Weights of a small transformer language model.
Architecture: RMSNorm before each block, rotary positions, biases.
Each number is 500 + 25 x the weight over the matrix's rms, rounded and kept within 0 to 999. Layers, rows and columns count from 0. Numbers have three digits each.

# layer 4 attention query, 128x128, rms 0.0911, rows 15-47,78-111, columns 0-63
498490491478473462515518478490529497477477491540526546457510510482466510480551497542491513444514514486499479508483514486518438475519525515474474550553521505462493450512458479493483491465485529
526508520527529552504535567554477518528483503526490464533476502461474505503506489525524505504518482475492476444548521526522523521497536458481492520510519524505455523479514493455529500553485502
552517554473528506493485482510488463498488494490528520480546535534475502488454503504496457503459523451482549515545449493483525507521490509509542521510464498500548512470518558517492570472514521
444494446477482478482473461500499517461538479482483523453546489518503503515527456547457467489505488509452499483533512442477458497461509466517532574542508505515565439526463480513482493443497537
492505466505483472545460495497479465533480525497485543489514502492490529539517522523496492506513524507499534506515492473431444520530476530481528531522504470533485534527502490519456520462521540
488472459465473447478458446461472531485510446499484507485519444545513524506517487481485466488481455564502539532472486477478490524472554499508482483496520502527507445485522493465530557485515530
495541480481510497474497540522515505520507531525469492527507521500482533522502498530501518530442470501508526472458513482522457549487465509484490524465507502489497476516550507522462513507522522
495513501475517481487476460445497523497514501498543475471495469521521513446511505466507474508493468495452524535480511489465551543479507543515482465495502514495526499509502486510518504464508498
513483479534487497508489518530512470528462489513509520462512498456506462509532491507437495512512493516495493484496509525527516481511507538492560493535509483528516482523426539519466449457489504
499464474540491515550456493535448501530472535482481526498506471448480482526512503484490486524535516489490512517503507513491496468454466494500518513526533472557455524501488488494501445464517499
498507508506469500494485475419492517526513479489478530516495461488536459491489513477560525491491525476549482500445447485514530461513545529475462502482516499480469498492465495526491520514460470
494491515543487508476468483484510503499538542479489476506499508488506533546484496485495494486499489498506522513489496457460469482486457483547502543502484485496493516517511479513447544476508524
500535508472487514481511513525518524459521510514500486465486518488486517461551471495480524483491481526529459494490532500555483524477474524488474485516529517476485468521453480507500461478517504
528517523474480518506472517518472533554478500507516465475500557534437517451512496470472468472482452503482520494470511480495527528459460560497487459512533500509502476521487507509518502463519522
506520514526473526495462486491465500493503506520489534505496515492481503460509423506490514504502509540499471487483485464505492474515501520485476503484521493494489478505496502525477547461495483
523480478483516507507524514496523505518469483487511495519503516522507500521464506503514489527468481468464556547503466531515502483503508490541507438484474499478506502476522543487477498542494485
527505486544473582535490507557499490489477550536520492508488507435505517518539499491507520509519460480535464476499504539525459506483499514476491538485530501509430544499458499468537461491522511
508504475501526523496468509502471492474496495506451479530509513497499488508480535509455534535533502513497495512497488510491553534499489523490462490510509502512463500540486502484521478487516466
511499494498499488514527525478474494526461493524459501482533533502469504527490478492516507517493495505487504487507503498478498489465479510485501503469476502529515506548518523515507525511506494
470503497448509511470463483529499515477490487504476502516482492483543476523476433499518495453511491504488453501500528506558485506480479550501520495479498532486506491501512458537506508509504516
471505507483492519457514498530496495480549491490482503470503517485527511551495446486547531475482505516523486499493533515495496507511497482505499495504486507486503462500522480516504532485474487
513470504535530474522533510492463508558446515531508489544515486507508496442486524483505457536503517463467543466542475539484505457515480501508505493512504501517516515507483518476531482521522493
534533503516467505467494530520466508510482477494459488474487551495483514527531529545459536496506498525508525489508525488511479525445523489504506509491526554471486495516538505499512500483552493
468440517489525496537476476470512531529503506475473494519502511533524503471489530506469492488506497507459504517531543465498521526450514526532530491534488513471509494475497502492514507534539478
487486487528509488510507550525525480516512521494510492497466497497515480522498501523463486467497498522530487512544519460515524498511489484449517497537502498511510524516491480522493507508473529
472471471483527521505504478512488494494500484508528503565497460519547483475496470444508458510498488504481493515479466523496496441492531484553512467462487502529485512450494466468531460481545449
523527557506479482524462530480476535467482496503498472515547504575493499514460532508550526510492489480512504516537465504511494503477508518529453505534522506516483515522450491498524490508515496
486463449492517469527519473484508526528494561488528504485468464480498511474506470519506461471524478543472522540545556478479519522503541510470527478557519501484534485474480512506502504496509493
481486455479558513493536439503482466536506495496509509501465534533525514459550487478502506478483478524486484465465540556494493496514482539460511471490506525494508515450521503493513503470540497
545529512490460503511478517480492552478459511538472470498538485515424534520513530473503495549504515484448515521523447491481509483496479508527451469493473499521476491504514506499542477518562468
495500509507473512511493482508490513521507455511510502488500516502506508509506523485470513451481487496512509492520530495487478500468489477501546517552505530496472474498468474553503520490502477
528500535503482463517462476480467490478510502503490495511491468507510498505508549511518468486530503513496497518512502507499549463480500519511497488586485538500476495495434482484601482503526495
513526531493532554497533520547563428471457521520495489552469532432515481501504533466492537512525530508517479487482509552497528479519491492491510476476460455526482546491503515536525463519502494
524449507528515460503491486473483500544482496495577479500515488473516464471483507503487454522502534485459514516498478522502515476508485524565558448499505501537497497464494520485525434477474483
485500464456467496492478485522490492490472488493551542471483493484473521454510458490488506466471465509476544535473543474546465559463482545518520529503486507526528481465553515528473518454498498
505467476493505486488519522535504535491519524498471476515528510511489535498522517479509512501493432518523498496485501535505510507509543497479476480536568536544487509486512527475499500456548514
522509525529496500513475517485524510516511489531527464491482540563471502464430481510507477476478458512491525479529495486492537543507455536505498537480440544481506471511481505581494516498496503
481532516489497482513484489519493500460501509501524497475498536503458513528459487480529462476456485505473521485494506470515455537485481519533478523487478507521519501513503522544501503482455522
502503483509501474509503486482465491526517520522524509488505516534460492484496474457485516472469538562463523495527515472530512463486459503534502479498482466466511487461488507554512494480463517
512497485507474469528495470455471536484521501484512519448569465499499508537528492507554483508457487531481510500527491478474443508509542506497527517529584519515503491502464511497485481449507518
483545462467489511474483529552534496489518487526464529456505523518512536515516460489499547495476472502502519484486503454540455542508509491450472521498550478490514495467517513508477534449511499
463461497498485499548489467431482540531521493453542497501523492459500475486501484516493485481505529494459452476538508482484504457505472510544540541510475488502508508498481488503498522492520502
578490523508537485502479528529463491507451510561570537505492496475499492512439516519466460514499515476466573530478441527492518520500512524488541479518469499517495495479532532518502473516454486
498505472519544495499498504511480509507485493516464491500451507502471493499506506471522502515488527502467528540504499511534567423502509459534480452519461422462488545437497482495534475537487495
485453488512511500524510501475487503518469491465539523536464475472509440477508473491483513515515521464482488527522490530499532477486516526518566491504449479521482491477476508492497520516471485
520538500507538496485503514513526504481478458512470484463560529507489517534518504501556499503478462497502567498478485480507480505515516500484490494502531504502509502488526533512499515470486473
472527491475486528494471509510509449473479526512493522492488490461520493521500473500479501469481524503524493493498538487512480548482465519448514498497489450513499528493501490514499525484505496
482516488499522486520491486465508488535507487505537473504506509498499508517492487491504490450507506523488504483513500515513476504483476505494488503505486469512493501466489498541526485517498488
513524474502521529521493500514499485508489491503473543462529488476495518501481468456492526493473500513491534522489496502506446536493509524478559495487478442498504525479543521524481538450518470
530481489494518493516482511496472527510484498510540485514494479496500472497479498516457475553515497464466501531531478531484538490497511495550522495512509522507501492496486514462500469520500510
514467485526569511510536488450488465504508483497502531528489513520508520485496500489548489529465458525502505493493488490499512512516491508478511467511511504521501515462516529496512520482502467
488492541515507497464512503510499465494524482484506523486536514492508506514500522486453517485468493484527514543539498491510501518504537433531505500517469492483496499526484464525498502525513527
524472469522466456470559497518486467528516538496442550527533433471495514475521514489462499466509498480522509533493500505509470523515498485507499494457477507507523462533485502493488488487528496
489496482534501496457526485497518525526496532500474477501485518478475506459509487509529526479537460496525506473492519489482497498488535495507507467495493500475509503468508499493475472495503476
502467454492495513458484490491504510514526524519467489499481572500493496452538465492518516505507477500536494466515516494469519476466537518517504499500495498453489506451499499490515494493471485
507524513513488502518513504490496479498484460469513507477481488505513500519481527489471475499518491467475495517506491500528498502505489532485489504502516507549488518512498530498485506507519509
505489513512501480524475484515489547476488476524479481532492501507478496479487473548488516514512506520467472481489504504495528498495511464494475480518512494470528482521482488540472492532477516
499490551503512511532503487501505554483496499530467461520484515517466516482486501542539509522532523503517460466501523507488535489521471502487458485480522544496496517497471500484507491512492504
464481496509454500564464547483479486532459510487523514461507482524488499489486525517468514489498495469489562536477513509512489541507492533497519511480482481509483551500518513496490498475510465
516528518491473524522513531493542473532506496494525502509468506479517506518497491471511497502508505520497510508498478502500473466473482500511492497480506523508454481508487472493518472508505532
527523530489511490512517487531479566512470524507475491535506490497459466538482486532536462526525501536476464486516502509483528445500492491498494499497533524496477493547486505489520483547510492
525456485512534547515501502524468492490443486525509543476478472514504510462468517502487515508491530469516550514472469527463522530517524537475500465494526501559490497488508542479520510473475483
484491455468488494494489491484510476519507470509511539493473492511511502503502491512508511489511495507494533505503541528502510531487501511502488505501465482495519485479533520529485508469519507
497521503498515518479504478522481554501493559515511486550513519507486487489533501493508511515514504526479484464494519512494504460470482410477513490510499468485497491501463468508485484494509502
445501542521528482509504500516498476473523484510512463489491506516505477479503529478483484493492517503498522485502530495472521522511521501538437514524440494476515503474500507532473488504431510
504470523547525498527483461467493549499514472501499467501523497491492447503501557539571478522507559471502511490521499523479549436554514454534485517522463499498488524493478480475482484548489532
559499522469498494490500503512497484491477530516482487509484481506507466484495518476487500552513501486512526540472489515497561505469515500477466432498514499462525502502512498479513472477514504
# layer 4 attention key, 64x128, rms 0.0872, rows 14-46, columns 0-63
538454501554493518513503549498458458493485516452502517519540534456484533504526549506499512545479501455483540487553481504517489529483489471479518502464523526561507561501539550470515530508484456
508501482552509480492530518488481490520476519526479511442503484523481506461516501451461509486492475474481519520520508515489457517477548476472491538542542508524544519485478486520490524470491462
502498544500457500498482515532478500510501491490462537485539509450543481512549485497476523487524580445489487486531529481485503483527515434484522528525479459510540506516488540499484522512534468
506504505494538459522478485525527531480504499497554495502531557494503500506474455559536501451542473534497489532499496485499560509465482491529512471483492523470526474497501476514519551476474502
512511479513511522510523509489485485496502511519523485434470494519530497454502496505531499510474491554495507461481497550465474535443511502462494562497506557503549507475467481524526495447468517
502489490499469482539478497476455566482496562468499516520527479484480520541506516523568507485536501525516502506491512529465533543501426510454474511524531493530495545527512487503489531489489501
512518488519420538541483494481490469522517510504515497440534494477507527480484503481500515529502499482532506466511496511446446534507564481470510543472494524542521522491522509547498534462504484
489495537464492462524441493482478503506537442480498535469505465468528502509543471493499466508495505436506483520506515494497484497502487493524526544470498512505524506508483506517484505499487482
479523517509483506517475512503489483525467514525495459461502526537461540491486531503540489494518483505515521464505456513493499501458497506509470511482485487522464519495503515552513491486471501
512456475495538526450542534513528447482459484529523496522506437452498436518524533509494507524482510536489476490504509505529492535468519532485499482494521557492513500460519478472513513533532520
465525502500489513530523495513499506474452554500472522543493458484480470499495565484508467551489530503485507504484481508493513502436487510477470481495530486540477543489492490468488475541460530
465483454528508512473513501494517506502440523523447471499517486564424510513490546479483527500487457531491543509451436497511509492541503527472463471521506432486461442482508515532466535493516516
500472490508508520557506513477516524493484463472531496505479473499538462525484481500483528499529466513516495522503514490479499492517479471503502546507474544500524477491482492496479529509466486
520499515485479473481512507494538465449527453553513492468484488514500468498475497478485485473446496543495467508539508459569526535463530570479500465506527495476476493487438506477525434545539496
535535554531476507532470520502510512505500490509532464515508526470467496513486512496545490471524510511523497476493468479519539526470500487494493489483526512553466519529474533519511512517491480
504474510507531488475516450495512544459472475509508526486544470544457451482498501462501511491526472497485506516475468507483533487496502536466517507527490485474516484494479511516543528510510476
493507500514523535513499528489495459517496509489498510514494512441534512503524514500502512530491482464489528512520499488514485486496479488529511472435502480473478479472538495479487500514494508
524497494472459487488485525513512489473453501530490535523453482440493473540460494512459524512570532516472457496521470501540480492537502493493487502512506482529528485489496536515523507590516505
488490507462500490517506536494529498502493486508530494488518510510537513521475514484508478476485473517522505490475503488482491514513492494484495512524480477455498508500492533509516511524517520
496496533530494508519475535502506470510482508508529516510488484455485506519509534495493499467498469490524491500488519497512523515522504482524497500506514502487517496528479486525510496489509515
515495507508483496497497512480491501513522516487445518490503509509502487468515503504497524475485524491517506527517483483481505471500515530510481502451492517551496485503507488449493492505527476
496466508473472518510471486464510476510464497490468510527513500502510504500514499503466493526491517510484490541507490489498507465518505503517510490476479505526489494495507511501506470501465484
499521507531518500489512517530522497502523476501545503488512509508489512539508507512540514470529463487497511460475487520544484511490510486482526509517525493483513507504495491510492526521504502
526479485502490519497495509490510513503484521489478505494515505490483471477500465475460502541497538520472477522527495505465498488488503499549512488481486516506490514523487483480527457490498495
508494489457474519521489472513489488492517484495463526506516518493507490503497525480481483542497511516457517503509513487506491505498532493499554499488488483492483517483524507503447486485525516
489534511483484493540501536496507554511514526490544508484526474511518528527470528535510492480545490433514531463500504533490488475534461484493497498498523525494488477524491525456548486501527497
476484466486492520514495518501537496537500495500493488502519523518505541517516505499480496521470503532462536525477482465518465506498507484487523486510516456473521499509509492537497519465477555
517538522471499507499497552516483455501462535515481538501515505494500469482499498495466510535464503530507473542537503503517500513497492481502559468447496470530454496531535506483466523478496519
464447475516514541507497495482470502554503514467509509493491500500482520500546528516533526522525512502470512470506513520476513518539472491461498523542481456482549486472511508524476517478489496
504516488511517455513443493485487508545505521525520510466515477482492561476543445486560473487526492479472493505477491540478492536476495522491490514482514498539513497470504513486526506488512466
529510518463488473506494482505496495505489510515486525507494514501479469492485465470488494540439497508497501548543515493531515482476516518525556474450490498485466491517494479511510450485518496
517527542538480501506518523509494527482492532512461437517468480472479492493518500497517487501499527544502484511482484499503507516454494498525500443552508497509488532536486489491527508529459480
510546489494488556486553523517524490477441539540486468494489515496467496499474522455457519555472489522532505491480525489507490526476510492531438473475456516499467552478546473514483512497466490